{
  "n_layer": 14,
  "d_model": 128,
  "n_head": 4,
  "n_kv_head": 4,
  "head_dim": 64,
  "d_mlp": 1024,
  "vocab_size": 2048,
  "activation": "tanh_gelu",
  "norm": "layernorm",
  "norm_place": "pre",
  "norm_eps": 1e-05,
  "positions": "learned",
  "qk_norm": false,
  "attn_scale": 0.125,
  "bias": "all",
  "tie_embeddings": false,
  "parallel_block": false,
  "init": "normal",
  "init_std_qkv": 0.0442,
  "init_std_o": 0.00835,
  "init_std_up": 0.0442,
  "init_std_down": 0.00835,
  "optimizer": "muon_variant",
  "lr": 0.00257,
  "beta1": 0.9,
  "weight_decay": 0.12,
  "lr_head": 0.00768,
  "grad_clip": 1.0,
  "warmup_steps": 200,
  "schedule": "wsd",
  "decay_fraction": 1.0,
  "decay_shape": "linear",
  "final_lr_fraction": 0.0,
  "batch_tokens": 32768,
  "seq_len": 256,
  "doc_mask": false,
  "train_tokens": 165900000,
  "steps": 5063,
  "dataset": "wikipedia_en"
}
Each number is 500 + 25 x the weight over its row's rms, rounded and kept within 0 to 999. Layers, rows and columns count from 0. Numbers have three digits each. The size before them is the row's rms in percent of the matrix's.

# layer 3 MLP down (transposed), 1024x128, rms 0.0584, rows 663-769, columns 0-63
044:487531478558509479473509496486511463517510469536503454467528486528526485479483513507511518507496530478515518512475487485486510505520466518510533500541489533490502513505493569534496491525500525
038:495553463491503464479507457498550487517471484498500461497563491444494503496455471493499489498439492509541482503462511522494483454467511512492484477534506536466484501497470509500500488532501474
130:508500444497521529495492494528494433534487487479516525501491487502542504524543535532514496489544515497507474477500491549526493480525474530501460479508543510493458451483486496525461497468502464
111:541482500529529510463527497519487498510519482529480506428511509507495512485487521504540512562500502471476521537549488493479526476508501481532526481477489514510464522522513504485500539523492513
129:467499498435479475528531462498455466466463505522479490523483495460505496500496498521505499506467469516525534512520535464492514477519478510535500491474504425494532514475509495499545536493519477
130:524485497492494535480474518477483507509543523512526484498506515476512503485480482498491498537468458532467526512492502515502430509550501486507474482479501456508486497519517537521494460439441514
023:514512519512474510468494519489504496511525519526500487503479505489486507461474571519524533529479513449475508498489504519475492519491476527505565533526463485435487514504485510494501480517537452
085:504490474483479515533500465563509520475507552466516511508514518473490500525478472487459562505452487488484535480488497547507527518529469488527493473486458471468454511495528487495504482511478497
095:498504539501494461509478545505495536511499476499516483482497510477557525547505515467551514520497535495501503504471484504504534443517537526450492522509542520467530478497483512512486483488502534
105:477518493476513478521479507473515472480506472488473544540519534489514483440509485525474553494533508528514515483512514487504493482499505506488510487524465525508525480507453527487497472517483493
061:506506459483480526490491493525534538457504466535457485531506493467535510478520525533455480511523471505545504490504475504502482487521511503468501489474526458475487531505512524487531520558538494
037:493530495526521485479452506524494547525475450468510481503481507442474521473512504513535509496479555493471494527546525534502514477475480535479519505476515548507452480470522539516518526498489507
103:453495504529492510483518461504550481468515485528498530531490502513517484490518523455483528534463484501569527538481476464500518526534472500516506517496453495518484464516558530514498464480506498
157:494486506488508455492490522489514469528485543486476547509480485522486505468508519433502514561523502454474501491523490498477492491458528492501507495494495437503516503527537525494503479492498534
129:471502486525500473494531477460524503533469471503502462518536469477469480493506537505509528520449492496508460505470500467510476480493497519482496509477480510524496483522536456548511501499508533
095:524507505490503412495466489461533507470457532491504501500511521489472475549536478514472457460518549502442519547516528499508483480515480500532513508493529517492479543505517534469517494498520495
043:468542467533502467511498503455513497504465515509486501456437497500512489505486464540457504495451531518474466535515507540522499494471520493499492472494523545480503489487518541516490517543487515
062:499512504519453502512506465521470531505519527489527523486501455514501495436485484474508505499456542474502515499479458508455535523526511513543500541523489529471524499509465499472527500523574500
092:489486488512526498489450499482512506476554514489511483498492513497484519539474532526514549486519502489480513485482538502510478546468525495545455514453511428530527507563542514528497515489472544
087:491478491506520539484479482519501531479529456503477421508480477499486456510498559473512489508509478493476511485546469476519522515500517456550509548506507504496511527506460480493471507511487459
063:479491494470481514465477492525520502511522491490495490505510450488564491457530467495471509536519473488540459487523476505565504508494498525486568506517520479475530511471558516492456424444512497
072:527515455480547486491503523507519478522547476496462470490516514520477506451465493495477488531502463531512487484507537492538514553545496477510504548477524475486502535498528471531447491501529511
065:482487515511492479467526540514520499506541458503527509540508480508467542455504505527509486504494429508539467507465453503473525485510506516489482461474479470472490513454447453521546497539504491
109:456471505504559518541497501512510483472528481519498483512545502529523485516465481534527529491447481492526529474502485476519469534510517510533525509527488516502457543524507499439450518459496465
035:501533481524503509522506508496496505453529544499467503518519519473501502516498507487476498490457472554534532451563519491479505509498484528498473456478479458513489495493521493512535522506515475
023:504474485510521520449499518483524500501502477519510534503475533503520544515529502514498481512482516506545457488501497442533481497532471496503486499511543563510506541485480482468521514479508515
052:526441466461513523481512437493505525512506499467483504509477466491513495506476470508508509464526497467492490503494512523498478491460492536492499517459496527514520505467510469458559530463518518
011:472530480514470465474495474493520525499523484519538537493574544472493484504480467511467461528478487508538469539515482475461507456513521539507480466477501517492478511514515516528487467489497494
024:469538478508498457467483467513531497513473484487501474489558514524495520514467537472472487514487492524519475524506492506464475490507495504483454516514524556487544491526469501509502495525501442
038:510512467468482497506446501480515479487481500508487504474552493525494533496507477493509520511461525492513493504507509460534516525513499506476480488490528541499528489503501512564492527473489470
102:478531452531476493461499461503554507489507494500494523459484480499482496472478533452484523520451473489538521480510462532509509525484501481520463533507505496483532517480488517494526475524473526
104:476489535503505508490492501506519542497519502492494460495495476481488513524487564551529543536497456495493516494474505522485492507463524519532470542495511497499492482512473511489501556538498505
122:543538524519496503532476525503477492500477479511570487497514491547507504489505468517492482548484466487471484487453474493514507477497510491508485460518520507471497468468529482452494470441525511
188:510468506464492493512516517525494508477508552491521481516471468508512490480490528522516475502533522535558481497427522505504448427504479532477478510488551487467490506535498523529515510490502503
178:477484562506502514503505487521520543498492525494526546494466504510447504562516513455508480512515474472513483522486521483485517497458456512507502539509469437528454540479546522499470471511502510
146:532501492546495514542471524521478487509516484476535493502539526506481507472554545497468552495445523472490539500523494488509522491483500522471485542534520522434519549502466480509530489498497487
045:470502521479527476497486500493548525512471500498521509474529480496503484470498476489484500491465484480564540464454532506500545516520520530469474453508482480482498567537468511512464456493470441
117:532491466509510509526472479488477487483487534529485547466515514476512523508484505452501523486484482527460471510491502453525541480478512470519508520534524525503538529500495471450501503532526520
088:546500462479514494504452459515496510501508511536478489523459502496458453529467481466464543523517523486501514476476503509495525503492496508506521498491490475495529494525460517497506493552502487
092:519475526478464499534480480517496495511475503478501507490486543526491493455487447538479498481522511486494531531524491490472525521439499517521491521464463542468439472516513478538528523500521514
164:492446485507526517539492488469545479470515514499488459499524485498498488496498516504521517480499542527513520514525508533530421479506493482553531487485504508501509511489462493536523495487518541
140:533505524500489505522454486494469543500537514506479475568453488493481463498481523540533469511501506511530512507498510501511480529525497532542523522490502492519505468519537464537462474521496502
022:473498477503517511494556466527523543475469453519493479494528475465522526494477455557490506479489513519549533552519486506477503471526492515505514553514513530502498529499508516488456528474504516
056:527543477464444502473491531472538500548511477541490515542522536478486503461491497531503488561501481486498486541474511468497466511497505497520453492519480484504509495440508551498508515478515512
049:471501509470481496474505508456462475489440480519494454522470525471521535486487487490504487495440491543553525486524516474482505449497494502532497478507500504514547530491489503455505532457535480
070:500489537455525483490540538459508498522478466489479482504484486483468496495514475501507478490564493565506501487535523488503529483515451477453529516479531527508555520537503496522454500515467455
085:542481466497493520502566469537485473506509513509472465491467481533526477521527501507507483499490518487488533531483477505509529530475523540510539510480529491502463527502510510480537513485497452
118:488511454554483496522509525537485490532488475493514462493508500485492472510494488491495532526496579506484489445529511464490458511459503511509489509504494536518466519499514555499515544525489509
128:504502486541523486530496548496534460504539445502477519481536531540500564506526513475523511525502527460546488499494509448505453527513529454531489479512475514510502481477501471548492505508513498
057:463509488498489513519522485474528515512529485502463469551554482467490477514469511553529478478521440520527489533486487502544538508492493489504475491491522528460505471471523471538487494503513507
047:487533496488520523501511471507538524525495506485495502497518513487466462498486541511463474533545473522518513482521491527546487434504451462496508500476452538476490485536485462510497462520487509
066:527515445513479499463510539518522541500460479513529497464490504515501550531505451477514493476452459496498500517466532479532537511514501543466544503512512468496500522474477469499516495499520515
125:504482461500528513489558516518505458487461543479499499492491463491489502539472517475487511560492522480503487490520473489488535512481508469513541515523510516474508497498512446551533486510477427
097:538525474505497493497468495487496486524467510478522526515512526504467488493458491527494511457551485508486459517470488513548475529491493479465487483473514485504489502513491521541524507521488459
107:486531483434490500493513508503487531465532471485493509548515485526480500499516508500477502508538476503467502521490508485544496592482533503505489521525529545516457482484496511446514503509562493
172:534476478527457512529529487488469507514511498514514525481516482486465500471515511511518473550520502532463512532463502556527496494503485499501510509483503481487509526506548479491502488538506522
138:496496517534526513501515544466549480513503496424483485470558509525471478476492492540489516502492502502496519466466520550512495539502479529495506462569491520499485490508527484508449471484501519
109:499530485475488506524487460492515497477536567513484466508505460507460478534507503496533500468543468488500521542522541501482501485458497467530492490519478486479480480470512460481486487505500504
126:485470469494526495525488506502477472487538464439507486473553505469445492518511542475528544465491532522512466472517539537459510547457483487510510503482473484500515507504556481471501482534525494
065:454532472482495466506471489485494487490457495531500515492492547508479523478471506464544514518496540503483497469541486466486479521504476516574518514489460525491523503469526480518485498536541477
152:471506485491533484482484501512469507463504498516464494541462456581541464468489481454487542503500496513494506499505506524458511482521477472498456506483493544477513512504478450470479485553484520
021:508532474475512504486496469499482523488552473509517449495527501497487482521499487503521505546515523472515512509507501491506518463522528524483522536456526490504506474472527483521487524442477493
033:494513463494484506472469545480513513501496491481550461488488527469541496518495560471513501461518509496504478489485527503518540451493545508501540497456498486505472495484500464548495517503502458
107:499527515515539542472523514491474496472480553513526517522483543500482513512502495535499508476518450510507506474501522484482529493499488515462526487515469461514531552543497467453514527559480500
068:494533523502552498521471512482504564506510531479519523502498492519492496517530523481500511498513470463524503510506467531498460460490511472495509465507463528478483540538508523545477487497458473
048:491504461471479483500520456538493484545465498499518481534502481495532495532488476491525493495530476518578497508505494486506496460479496499509475512510493515477489446498527532528505505462479508
108:491480512465493456497533549486450505500532487496433551484516536519493519464464507511513489440525523510515514484495519479469512483506477518468529495523504496479481536486491471443555506501514529
022:459524482456474505495510500464509484520481515454522544466531531443501490512481502513521483483458504492547476508492447480481534484478497542520477468505496533461507549547493528492496511501481500
076:453499522503502503491490521503516470484523448469500516521491501503477514506511474502513503486522488522503481494468538488494461491501488515493484519518498518517540530477558481499460544510500474
059:515542465528523451487526521474518455476481488481518500472552545479504518516482478491503505496501559538477475459510474506538476525484462516543489456531530519515480517502476476555503532548489490
076:461508510490476455467516556445518508492528498511473528463495468554466477498491507493489491507515515463538453501488484517469463481525496502484490514488489526526545546531527484516511515499495474
040:484504466510500472489474512476511501485486498496496494504497528484510468480477506478511511516502525469472564479506530472451476471489438495525523508485498490512470472554535529534483501524494493
049:497507535500466514515491518506500554481498519512476496529534501506530493455450474503535496493471486498546476525533506512580496436489529503505495489485504496441495505457520509517475485489489473
123:491463511488475523517471496475488543465543467496504490516496519498510507495469471531500504472501459505480509541435569492523502507473487526490515462476501487491506507483491543505482534481465478
101:491539486557498515475549506511532540475499481467517522536507488516488494533455510514536512480468513497459486495521510488501493505488498474524524462515460508541474517517488477519513494535477453
001:482522480531550475487504511490538484483498483519558503493535510531530515530485545508553516511472531490583503525525531477514519523502490552511526508559488524509509501504511502537531513519524515
008:484512468515538491468485486487526477477492488477557511486518547536513535480483528499506504529451550463524480522491490490479487506488485536506536508509465490470493521488484501532528467504491501
169:466460517508485527533512534526488473503499466470512502534470514492466501519491521455533500486520537482483514478534487523477505515489514489514508499511504491543537537466560489470495496509569518
107:542511461545502544502534474512532570479522514499508460493498545515462480462483527531484463488491502488484525519434510473506521486516457514546547496492473506472493493490506485503487552498532540
135:533531484498497483475496511479523445532558506493510458478502493495479518490552483530490496521513499578513480535517489500490483539551508447510512469526459490475466510508537492500501495469526508
076:455508477473504526495509505549480531523511527498548485508501518512488506499492492520454539489519519502514514537508485450473481501471488526518481501472521492543453507560475505520450524518478491
130:465491537525541522486508523492511468498497502493494527491545472529495478465488537522495522462487531496493507537460497496446492530540517494539485514477459513504493463513518502492496486487506530
074:461529538497488507523552486428540492454480502496505510471515516518473491472481499519498503551498446473513499514491534481476493532528485551509515501479474466501519581530556469478496463507473468
046:482513497506487534467501486502531536475537500486555480447476508506491516499513520510487512506458543508491492505504491530505518527535449514555522490489478515518493532517518476501493520485545502
000:473494491494482488469486484453458492474481451474504445487477460509487488475480467485460439499487481514514493497488515496489485502484501470480473476520487478485482488430488477483452464485475477
018:476500478531499482464513478508531517525505503511466478482501536491511532485478483552533464503478512510542494529523468456478511497529512560540480470457544499553505514516519503515500517490500494
015:454539435480497496476544488486557493521521492485490497497502544487511519502446515493510462541470533502525451516472497464481506460498513532528499497480513493516505493537481464473476501506491529
057:517533526464473518480503549501517525471515452516533569524522512541460538454471532521484470477472485489517528498468468502492531494502483501507526467510503518508482554524458504500480539495507502
030:510496476508482491498488464517530493514493497479515561475529505488499508489485504525484460529453484500508546544492493466437531494549523486499496503497467532508519503545517519499485522515506491
020:484492480488490446497473486504568538479506488512504468491532525535518504479476528518500494531502500471489466500483502519514501505502515526459498455464492464453496501547507510540480508523475455
047:515479511481502499436516492478566518552496514489523519471536499500501515473489487467470483542475496465467526486491503508522477469495496494487499497472510502484526514511540491526465487502472450
074:503464472465512502474498491508488532514501486494532476481491476486514514481521496508462514476555540472487498519500499471471504509473511528506535513531472557551496466467460515466519496510551496
095:551503488532533508514521495501506501544517503543481451505538528476503494528517509544518532532508469542509512509494551538491522484497490477540506495538451477477484503485475472460488491487512495
081:490462498516519530459463511513504535488455520509511545520483505511524483514517470512488458512518476504457480506514509523490478508506528451488490463497550512463476526521468482464557528503476476
045:490416473480472468469522522501516496498509513509497513531507500481509459498507449509510524514506523495538548501523465515507491511528501553519498509483540443490518485497492473520464450495497487
109:512502485476512506512516515519532502529512521509474484525515516533504472492478481558483490458495488484473517535537562471485493546474516490489501540521548489463487500485509512505499534498517517
117:472465501467527513512533524497505561525463458498508472494479497470483513538469459466493529500541529489510481505491477470496489501502492470492490488433512501497488518519507512522478516532520536
120:492530499469514505502553529500491473484495555476518527496554497477492509555493460501477479493478506521472508478521507523474509479472499508537494513502521541480503506484480503479502437496482494
101:502509491537531496517517471475476521502479553459472484502495498511548520512517483508524519486511490504541471463474493450533457518475525505544505498476525458486488478510506516544496539455511519
096:498460501488461561514520533445507528509511484520492511489507545495501443503502492489470527461492481523499509457503464512472473529519478516543511475501508495507512548511533520499473533512486507
058:543515506477471479497475479462497506488466441531527497482498518505542506479532466494544502489489535539462477508533507505499489517479523537478548441487490470444522514490549499529491510473498520
154:479506504468512479491496541498508478534495516496469512536497526526499530500502514486538519550496476508485513524507497546500576477476516450509521493477519489490511492501484503497509487498508515
079:500459508471486500537508509505470521484510589487500484527477519522510499454469502488470519514536507499511481472499535478463486464498482484524482525490483502450544495523514469482481533519478530
053:514517481468477485476565466489518500533516487506488512524521483468510502499440488515505458514526467567522471478541511510558482463525475500523496479506459523489523486467520489532506512522483477
098:465475516504476525499537494504473499445487475513500492460437491496510525510462489515517498502499518480476523483517515495521515462510507500501543440474530480481528524509510532517519493510500505
092:479500477458484491529526523501495577467513509508504501471519500511511512499488455520561487480450465494507502529488492497511537527527493502483511520520510510470512492479493486517511514473552497
050:492540509489505478510466544453477494516535504489479518456503526495477499497505514471515522539489476456509487470537496493512488497492473497539511517496506556477487524457486505522477506522466470
# layer 3 MLP up, 1024x128, rms 0.0695, rows 664-770, columns 0-63
051:478473543497485533528494521492481510492509523485515530503502506551521501511513522500538504533500506476477508528512513531467542545498463458491501500490457450507521528483515500531513532499529467
124:504485541514532494494535511471499544469541499510486477514491527497501493495467463489500536483454483513499522531512532452470491493463532447489505484515471492519507526521480486486504520490466490
111:483516517521439447518469497496517485541489530466525523506494495452481463456510500450472472461495478514503468506458472526499532492516570521433495512517503509526521510473511516477512478513498484
082:531507515559525534477467536503530533546560467474494516501519520537501496499507484479488491500520521508466495497512477537540494524491516477473507518531505567517489491512497505507465464500484512
135:515433508464462508485510496488506521527522518498518495512518488462519523462491497500520480502491503508444490523507488505506505501515482456464468503491521484550513485466474520486433498487475463
062:496478517493516495499501472503516501517472464478469491507536511516519531549500406497483496499497485540507517510510510480513501474509490488480469481470493503571506472500468469482511506448472520
117:501497548490499496463491539445461505501480463525476487493500494525497545475519513494532439497561490525516456528536511459498481479484532518493510543499530511542538483495470502492488510501479506
101:483497490497507524472529487524464474491485515494499511532493482533450482471509489548467509492493481496483524482489529508475470542472458476536503486503462470504461504505515477483501508476537482
118:518479496497528510456483524506508533473547501526540463523480468502473467505479481504477533475501521496475530496454506567459574514577516491483484496467456470498484489510467517494505511463496510
056:520491524524488497512499498492487522510451555526524466508481493531479537531484493465544517518505486475482462514470492506526542540519534498490545545557470513484484482544499505487557490492477505
081:511459488495485552511542519471504450504519538552473517487519512579543485507508472514479528508522437475542513461457483476516496519509504487521478510540482473491498527550500462454506473477523493
109:543489526454488485493475565501445495509508538503509489471503503472463518487477496518515507489523515506465484467503551576512480484496536468469518489490512496465511504449456498492482514539502521
101:511512508505494540520495487500484509485543453517499466506493521464510470520492478554510481435462500543528511506490528491545501477536470492526488521491508541504495522476473473499494517509506460
115:544503512494491531528490543560463503467543537490476521486444521526522502506464463504517505492514492531490524508551510536511515522523511480535497504525504482476501528465480535446479526480511493
103:470505504492463593509529505519454479538513479526504510478495487496548525492461505475520524527487458492530481472484482506494498515465510469484481498503454442533527476494491471491508518526474508
085:513466523481473541511518500547488522479555490504509485551548462520493516508530529487517499516517488491519524486479523463478503524537497492481537508493486448506513526520477448489516506469525469
103:487492521481533492469487537506511479483507460493454502535483528487514525576514494530490468488530476531487487494522527472525483474485474492472494499464501484525503502490504505496472525448445502
094:515501499501496510522528497512449485485521517489461475523467516537534492468505477494488487505499497502496492503541506473489492459518459491538504488523462562483476463468457488483516503476462537
101:498532516486493479514474518496534460520480533496537560487515503494528550515486457484477498488483515479533474537447517510478452482506497542438484457527504481485475474502516527502521483482512515
105:500502514529507519514490506489502538482524514462510508464475490460460497474528505554496482482520525476470503461463513475440545479529509479511513458457482519501490471519479485445510512500500524
069:464477539533486488523483475491495519476463517514542508461524484508514507513490497517527484471500527487458501556445512527452500459486467537467493472528500516495510499515496545516544532539470454
095:514460529507506487499506503492516513475484496519530517497519462528490546489490475544469507501512490494487470517467480489471557531521511487469477488481464474500480488435511494474536511489515453
108:526504493488435504458492498496492503550477531476526526520458518487499517477525525505505490463514510520476485516447475501477529463450476517465464470456503492505558515484501501499549494488526505
059:485468518466504487485485505475470496525479465508507508496486523502492504490497487508525508534532535436481444559451512529492491501490505477508521538509547536472522497505483509463496476495469533
057:489532498488497492554498482527486491504520500491492440501530500503504455519504500501533542511513520503444528510519539547512510517461538504496534508469480450492510454532535492506487494514489521
106:554508516515486530512511484507506446525434475501471462480544499512502502535531494474484483481490455497487476483505545537501448489502503472496497520507498484497509482514481504521530476486481489
037:516496507494495502522488491515491466464462524525491488467505510539479468507499484513480513498471523449477534502507506527523539528507444504492488526557506516523484505457516551489517497452518533
055:526453539416484484510519522474493464522475511519502504482502517533491469499555508529507501485466484455506518559514515530485525525489470495465510512502443484487534505464514521511485506480535473
081:477471561543509496503481478498511529529510482509524484466453446501536454524491500522490456501502513486502493526479499518488506466488457515505489497505487500505481503487490527468496502468535462
107:523480536441517498531500529496456496505510499502485483527514515532512511535519465547511453504542532501462512519526535464486511494489476531480529479476506507525515496497522503494492532476503481
153:516503542521481487492488537527489558518518497538553520457492530473475494430491459469469516460496531505509503489462499491487519470516497494430496536491481524495527501507542519490537548478499524
121:455476469471503515486496511511511537494517496476417501479487502448502521526502530469489559469489522489490505493533526496497513526525468497484481540469470490513514516495476518541501513570484509
164:479482516499527508512497489489520524486496498505506485483483509501523526488514502497459479490525491487472475484535511509477502495498487444499460482482532529518500491441502542477459476491499478
117:524499450522501490527525516479503473503527503504475447522505515510520487456478484530474523493490515536467537491511491488513491500530549462480479459494546544468531482512439468499514543484478508
116:484521530477501510472531500503500533471512513507444535496458486491527505511476484504500467512533475517482463513481535507496468557538515480521534476460471478523493462504510517479477502506479544
086:476501484523478539535534529544500525509517498456455464473497495520558497451450515474494474495496484463454521494499541491504510540481500450518490509471505473495514477453485498473498475483484526
096:467514530516502501469547510520533505517515480480519466503479482534485499515537513534489484545506512478541521498527512535482501514516498503478505469509476492514475449481505490546501489481458479
107:441492526540483486512524530496481507499506476452498528483506499503526551473537499494519472484501501517491506540542537476493456489479499493478507516490499515524512511482504477504506535451506517
120:488530489550517510501519515507527512492544504507490505521495464479521496541491539485520519499434467511504465512479505476537482479557533476477511488536524460536575521490484497471497480475467471
111:534526511509476468488507511549456525523457491519506544508485492499510523495528483491486488515506462472510486479494493455478537529487507497454486532473494491495507472516525501474497502504470463
111:482479502513525507493539513534549504471472488477520523474509486493491546485488481493473524499489502484469502537496498481507534489500514499424460502486521509491495510471491540451503512496537488
040:533504496509531519495469512457479450468490532488483496498495541534479475475546528502544465534506486472469486486486521518523507554467443474522520471493477428492490497536532491498501484475509477
104:526501524494500507500482486481485465530515517511472519525485476470509525517516512559513477559536506492481444553500495515448493520479485496502430492496462487491526477456453508519515484538496535
084:511495487511536508516509493547538501505564496468532540492532504556497446520528510520493549513522493472452487501501521551537487549535504468470509507497497485456465474505505478548501440481482528
091:496503557500512521547483510507458505494451479524520527470481454511486474521491469488520506520464494510484485510452530531470493503555480505446494509533488502474510474455558545460512487530489488
094:443517538501542479513441517479510520502500493500503499507506509481467531487473496490518505520486493516512426494513507522514453469520475450510465486507478512490560506508506470512484490520509548
067:517492517475509526468509470462521511468508531499482516495523516504512549479489526501501489492500431478498531557462487536522549521559506508500542485474509470461540485521510477520499479484500473
105:512501497484482500497500459526482540507480530518495489535488498465515446472481503520463514438491474528445522524498503517515543448492479543437486538484528481513517507531518546433482511508498489
075:493509529522488485486470513516472511491485494500527525464474499532515502482520496437456547524479555495494499477495547513456465469516490513493518509503487477518482525516473523465523502474501491
069:512502520482493475501502502527492486482496454518513501490451475526522553530539449500504537513480547486438474519452532514470521502506519530488484525470471520543492493475535508472506524475521506
100:459478535494510478553496449464476469484542532475470505526511477469518469511518526535488502522538548521487486501543473506488471500486494478516471495463502504500496481524531501528490529499470503
107:502492545479476493516484487490500517550524461513506510510481508492532485463553479518500490455493501493501493495503515512533481452509501518469457479490481493558504486495479569439447476504502532
117:490501538490479495520518493530505504485492487519538467517509503523520500501519496488509469533505511517506541515502469481457539482501549510490526516512497476505525477502540475472516522503499514
113:499484530569485507523461487517508489523516509504497506478486505469520487513511505489520516501468521483509473481497514516463484431500467438494476491480456466488519525551492469542504500490461530
154:491476533529506527538498493494535446518481476502502491472472500475474510471504487472488477495510494522466456521500517523513514491514500501457497517511522500491525506470566537496490480492520444
106:508507475474456477476495470518468495492473528551527525547477497475536554524506507461530498507502473509501458537514473464490500463501522460521514519433502485499498534510473507493553499523518471
105:478465522497509490504506529516473537521485448496489533478484529496556505467511474495501486550495519492485474452495470490521516482520490511469488500480500526548511498498500536513522505488519506
088:513530513511488516457504489491504512501445527522481497529468515548535501498491460489455484546495465471502535495484471458551498493514503519519482494535519523501491446520450500505485507494446550
077:495500512549519534518515489497506511488519503479488480536518425541500471534523483530474476473525486516528496550464513508496493486506502475445484508499527496494484471530498520493520499469448524
136:509469489528529526512501447525459471518524505505493478532518510489519490498539501471443490488501500500483520476520504503458539482492511435483439478475466482528514455516458482522496448549460515
059:474474520548482506515511540522486488535499523505488542510460483508512510487489507489494503482463490519472476501517500501533466519494497465493471469538453521485482541509472517473512478541533549
039:471501516496528479513491464475493490492507491518425541469511483509500509488500469510470489512466466499489504509506482508502489531511432494492475514502479518511510508499506548490475483526486515
086:492489503501472449514485472488520492518528429484447481496496488515525531500523478485505487539490544489490493507501498509506498502505514467527508491489523545502494433466502497526500466434476515
085:498496528535546483487521523528464518513497469475478495513463486508469454510570449546504478523508513459477528522486503460481507495516498459504504505524504515519477494484510512456504480529533541
099:520438537503526520508516525440504506490506485480478496478458546517488499454507512540500532503486507474440493479515509509508478533546483449501487483503500479512523538528489467487467511518537464
093:492512489551512538498476465518532495479479529482557461537483440480512486533539509508486531568459490482503506506498490515493496529474517454514472497470508485509513462480498532523472462490527465
037:469477518514522501489511474498487560475481438453479481485486469552480516501493482509469503509505523455462504508515550494501503496512447479469506487508469466534513500472506487440490509511518450
064:509500477494468499499499476501481523524470551524486480493500482478492470460489505511502497514488514471509528502502476509517531489492510504500533480478512476498472476479433490469550450517505531
051:510482516493493551526497515525480545511500526536499549484462517552499468454519551483500483504490452448507510532469563539521509522538503475497543512517486485490544529517510509446508497491478515
110:548475489508545551515513458564460474522496494495499461549504509462539535535517488520537507515503480525447558525514531502511526487494497513516508498500507462498474449478466498492501482495503519
051:512509530511504542501515495519500505516503493510484517489474463511510505513523478518513498458446495486546472553498444488490521518550507502432502526523474489525466472436501501451535495512484512
059:490473468476519473472488456496503453524483470466500490509487501489479497520550526481483499505510505501446512449463503474450520544521452526490511507478482480552506503541499521533518512470527491
150:502511532493459499515454446489498476498483505494533479462481498487531516528493541481513490526515464504439514503481504466522489479486533489483464498462495477494482523490535504508531494505477463
100:516454501452512476543462496503452464504510503551473500483508536500528498476527491482480491511502494486531534509499483522481521481520495526487484530505557517455535498480493517473496513472518542
011:524470498454479519478475471486517519514503458462477476468477506469488479487514480506475489502482474491441490450481497504488519513493504466502467496447494499512491441462489477478478449455519462
032:532470533490474518534495471469511523533479489506441494484500491490462459505485447486511515474495458510461533497507522470547524498490474467491465509481505506563497487513483497463480513475487500
135:454453514485519532505494481522494494531508480486514488538461482505501516530515488503474552485512514472465480481508507517453516498477493461486479503521524483533533486462477501477526479460491526
132:499488532472504488504484512474506425500469506489469508507507482486551537558525506479515515515476484514536481521543491496505473542474525505466469515495495483530525496518525502508508482496488448
120:481473502505495546536538486538478573458482504500508530494527519526535484501468516472508527492459503442458526459477505528490508483474471512531501535469509493542516483497459488490521508509477489
090:545505511508491466515536514497513474438464490512445493498479496476498510527509515481515472513486489477474483467505512541543513534530485488531499507530464512449487497482516480487539467458499477
091:555516463473458479524483490494504504494488509500503466508459520472513524538518458490525486533503455499510475472537508490552506461478483481496519499509529493486508534509502495504482519493492473
101:552468486512499517499473512548468527567540502476480468492502519489535506550511482500514533447520537537479525480517463511524481462494505466492492517501482525515498425491461532510511517517537524
072:489496496505543462520486491497460473519444484520467509544551523535537491488496495457508474503544461494498534512491525498502470461481525500456491507494523477499494476513484523475514493504469476
003:509517498522510520522455541502507502504500539536516550560527507494517530555499513511513522489539546512511481514513504489526500517494523529498488537536532519504513499509517487544489523508536480
035:518511497494534484503487479462477468469474526513534504491511474537483464498501523517455532500455523484515489503498488501537503546518456459483497509542542518488512483469523532490522481459495521
035:524493519514496488509478490490450523484465501508501519468495484543508501495483479503497531465486515478468492503539504538514493500492448486453511487538488528525515519481520541513526519494498487
073:491487538497494510505495495535520522483483488483494513480474515544465486469494470519456483494510524446489484523470559489528551490536465455472508505485478502514499525458517526425490490496540499
049:496493498481508496462499518526506508448504488528485449525476526507499467541515518522507544456480507456500478474480519483516511533459439498507494518483469460516455492485480488488480470453492463
052:500480524533486468533506509488494510507498553464459502464516510489494441483480499492489501480474529484472499499491507489506517554498470465477509508530505498502539527510495490515502494451472474
076:507518546538488471495508531478528517515498509469528488473494507533475455458474501513470493510504536471462468506485550538496502532509456500460449488556483491512525492472464526506487501481519525
097:498525509552473528512487523504494473500510499514482492510511534501493474548516491484548514491443464501507491485521501517527526477516518457494480495482517445485517510534513478522507516463436509
119:483506501530470477537464473528515515498494520457486522474488502459563519479488503450485500502480505490454481497479457508461498523476513468451484495443504509526538471467493475532500513495502523
086:475486496541518494507495516524479531505423524530522477489493454513478504499522469516485482530541487499485491536488513492478539521489531488467478524535530510476483475515482518456546488494507487
070:528463500511485501565500519515506499493500529515441501512458497488508468515507471508472515485520508490501480530482537482511486511516473492501477525527528463526535447439509474463508425464498532
103:501497525529477482496479470472500493511493460465513503461496502458515530520520499449532499538516510532511451471460454518528492471492469484520488450488476499552524500515506488497517478512507474
117:509539513547481503502474490532487445481535513491510521517503474509504484489512516500479491484450459525487540518484497493485513519533525506485505528543481486506513494456510483505529508456489489
119:498498501533495533476481506476514527522488452515467493474492545507517507464518552483528522511520508480482503514465548509515512527542503490482496517529474417504517494516540516529498530508475504
117:495467497512463483486516528493520505509524468497536502504501518474447470488489498517490558494495480481465534485504494511483539477519516454498489429536536504527525534508475506470490453540521491
096:506517488514512443517485459552501462501492529482490494500504460502518562507494503501530480544520516481498473539514514485538509493473540509466496521484507489520516455517498464505524460481515486
075:456496518501565515490508526511496495487537568472496516533472488477494511516456521493480529489484464463507508496470508480511506514560499460544490564505509504549482513499462511479508488472523464
135:517461522575490521485497475528455494532507514477507510541498500496496481469527504455496505482517477536468513473494484462489504477508510469467490496525438497534472512533492490514489532469482500
126:503480520488523495449520492469474449515523507468476463528493470529494553500535485528475522520527503512497480515524537510459515508467493446486449477483511507509516472518427478542522485513490494
096:513469533477490509524472517493485487517499464477484516487462474505519529501488504487498500570476505486482469562488559536474452481472487482466469535485468493491530541471460489462532539488493493
084:531521500495548500516464517504532493556551519474470519551540516508498480497494512464474508493498495516520486534507495500497480527490499488492472564515490523527506461485469465492476468481481524
098:487515524535523494514461464532465445517477508485503480531495490498524456507509538474452503529556533500460497488502542512467469447445487502521464512448488484500476516527483512497507488523467513
086:498470488482494504481507481538538541489495495487497483504499466535547494489526482531480454487509534494489497534481543503465513495526475505438501518506495451517518454488498500476510505470505526
040:474491528503528487492481512473508500467471517486530522492489510493498543506521514525496474514518544498498448555512502534494483531478443481457472478508494481502495505481511540509478473524515530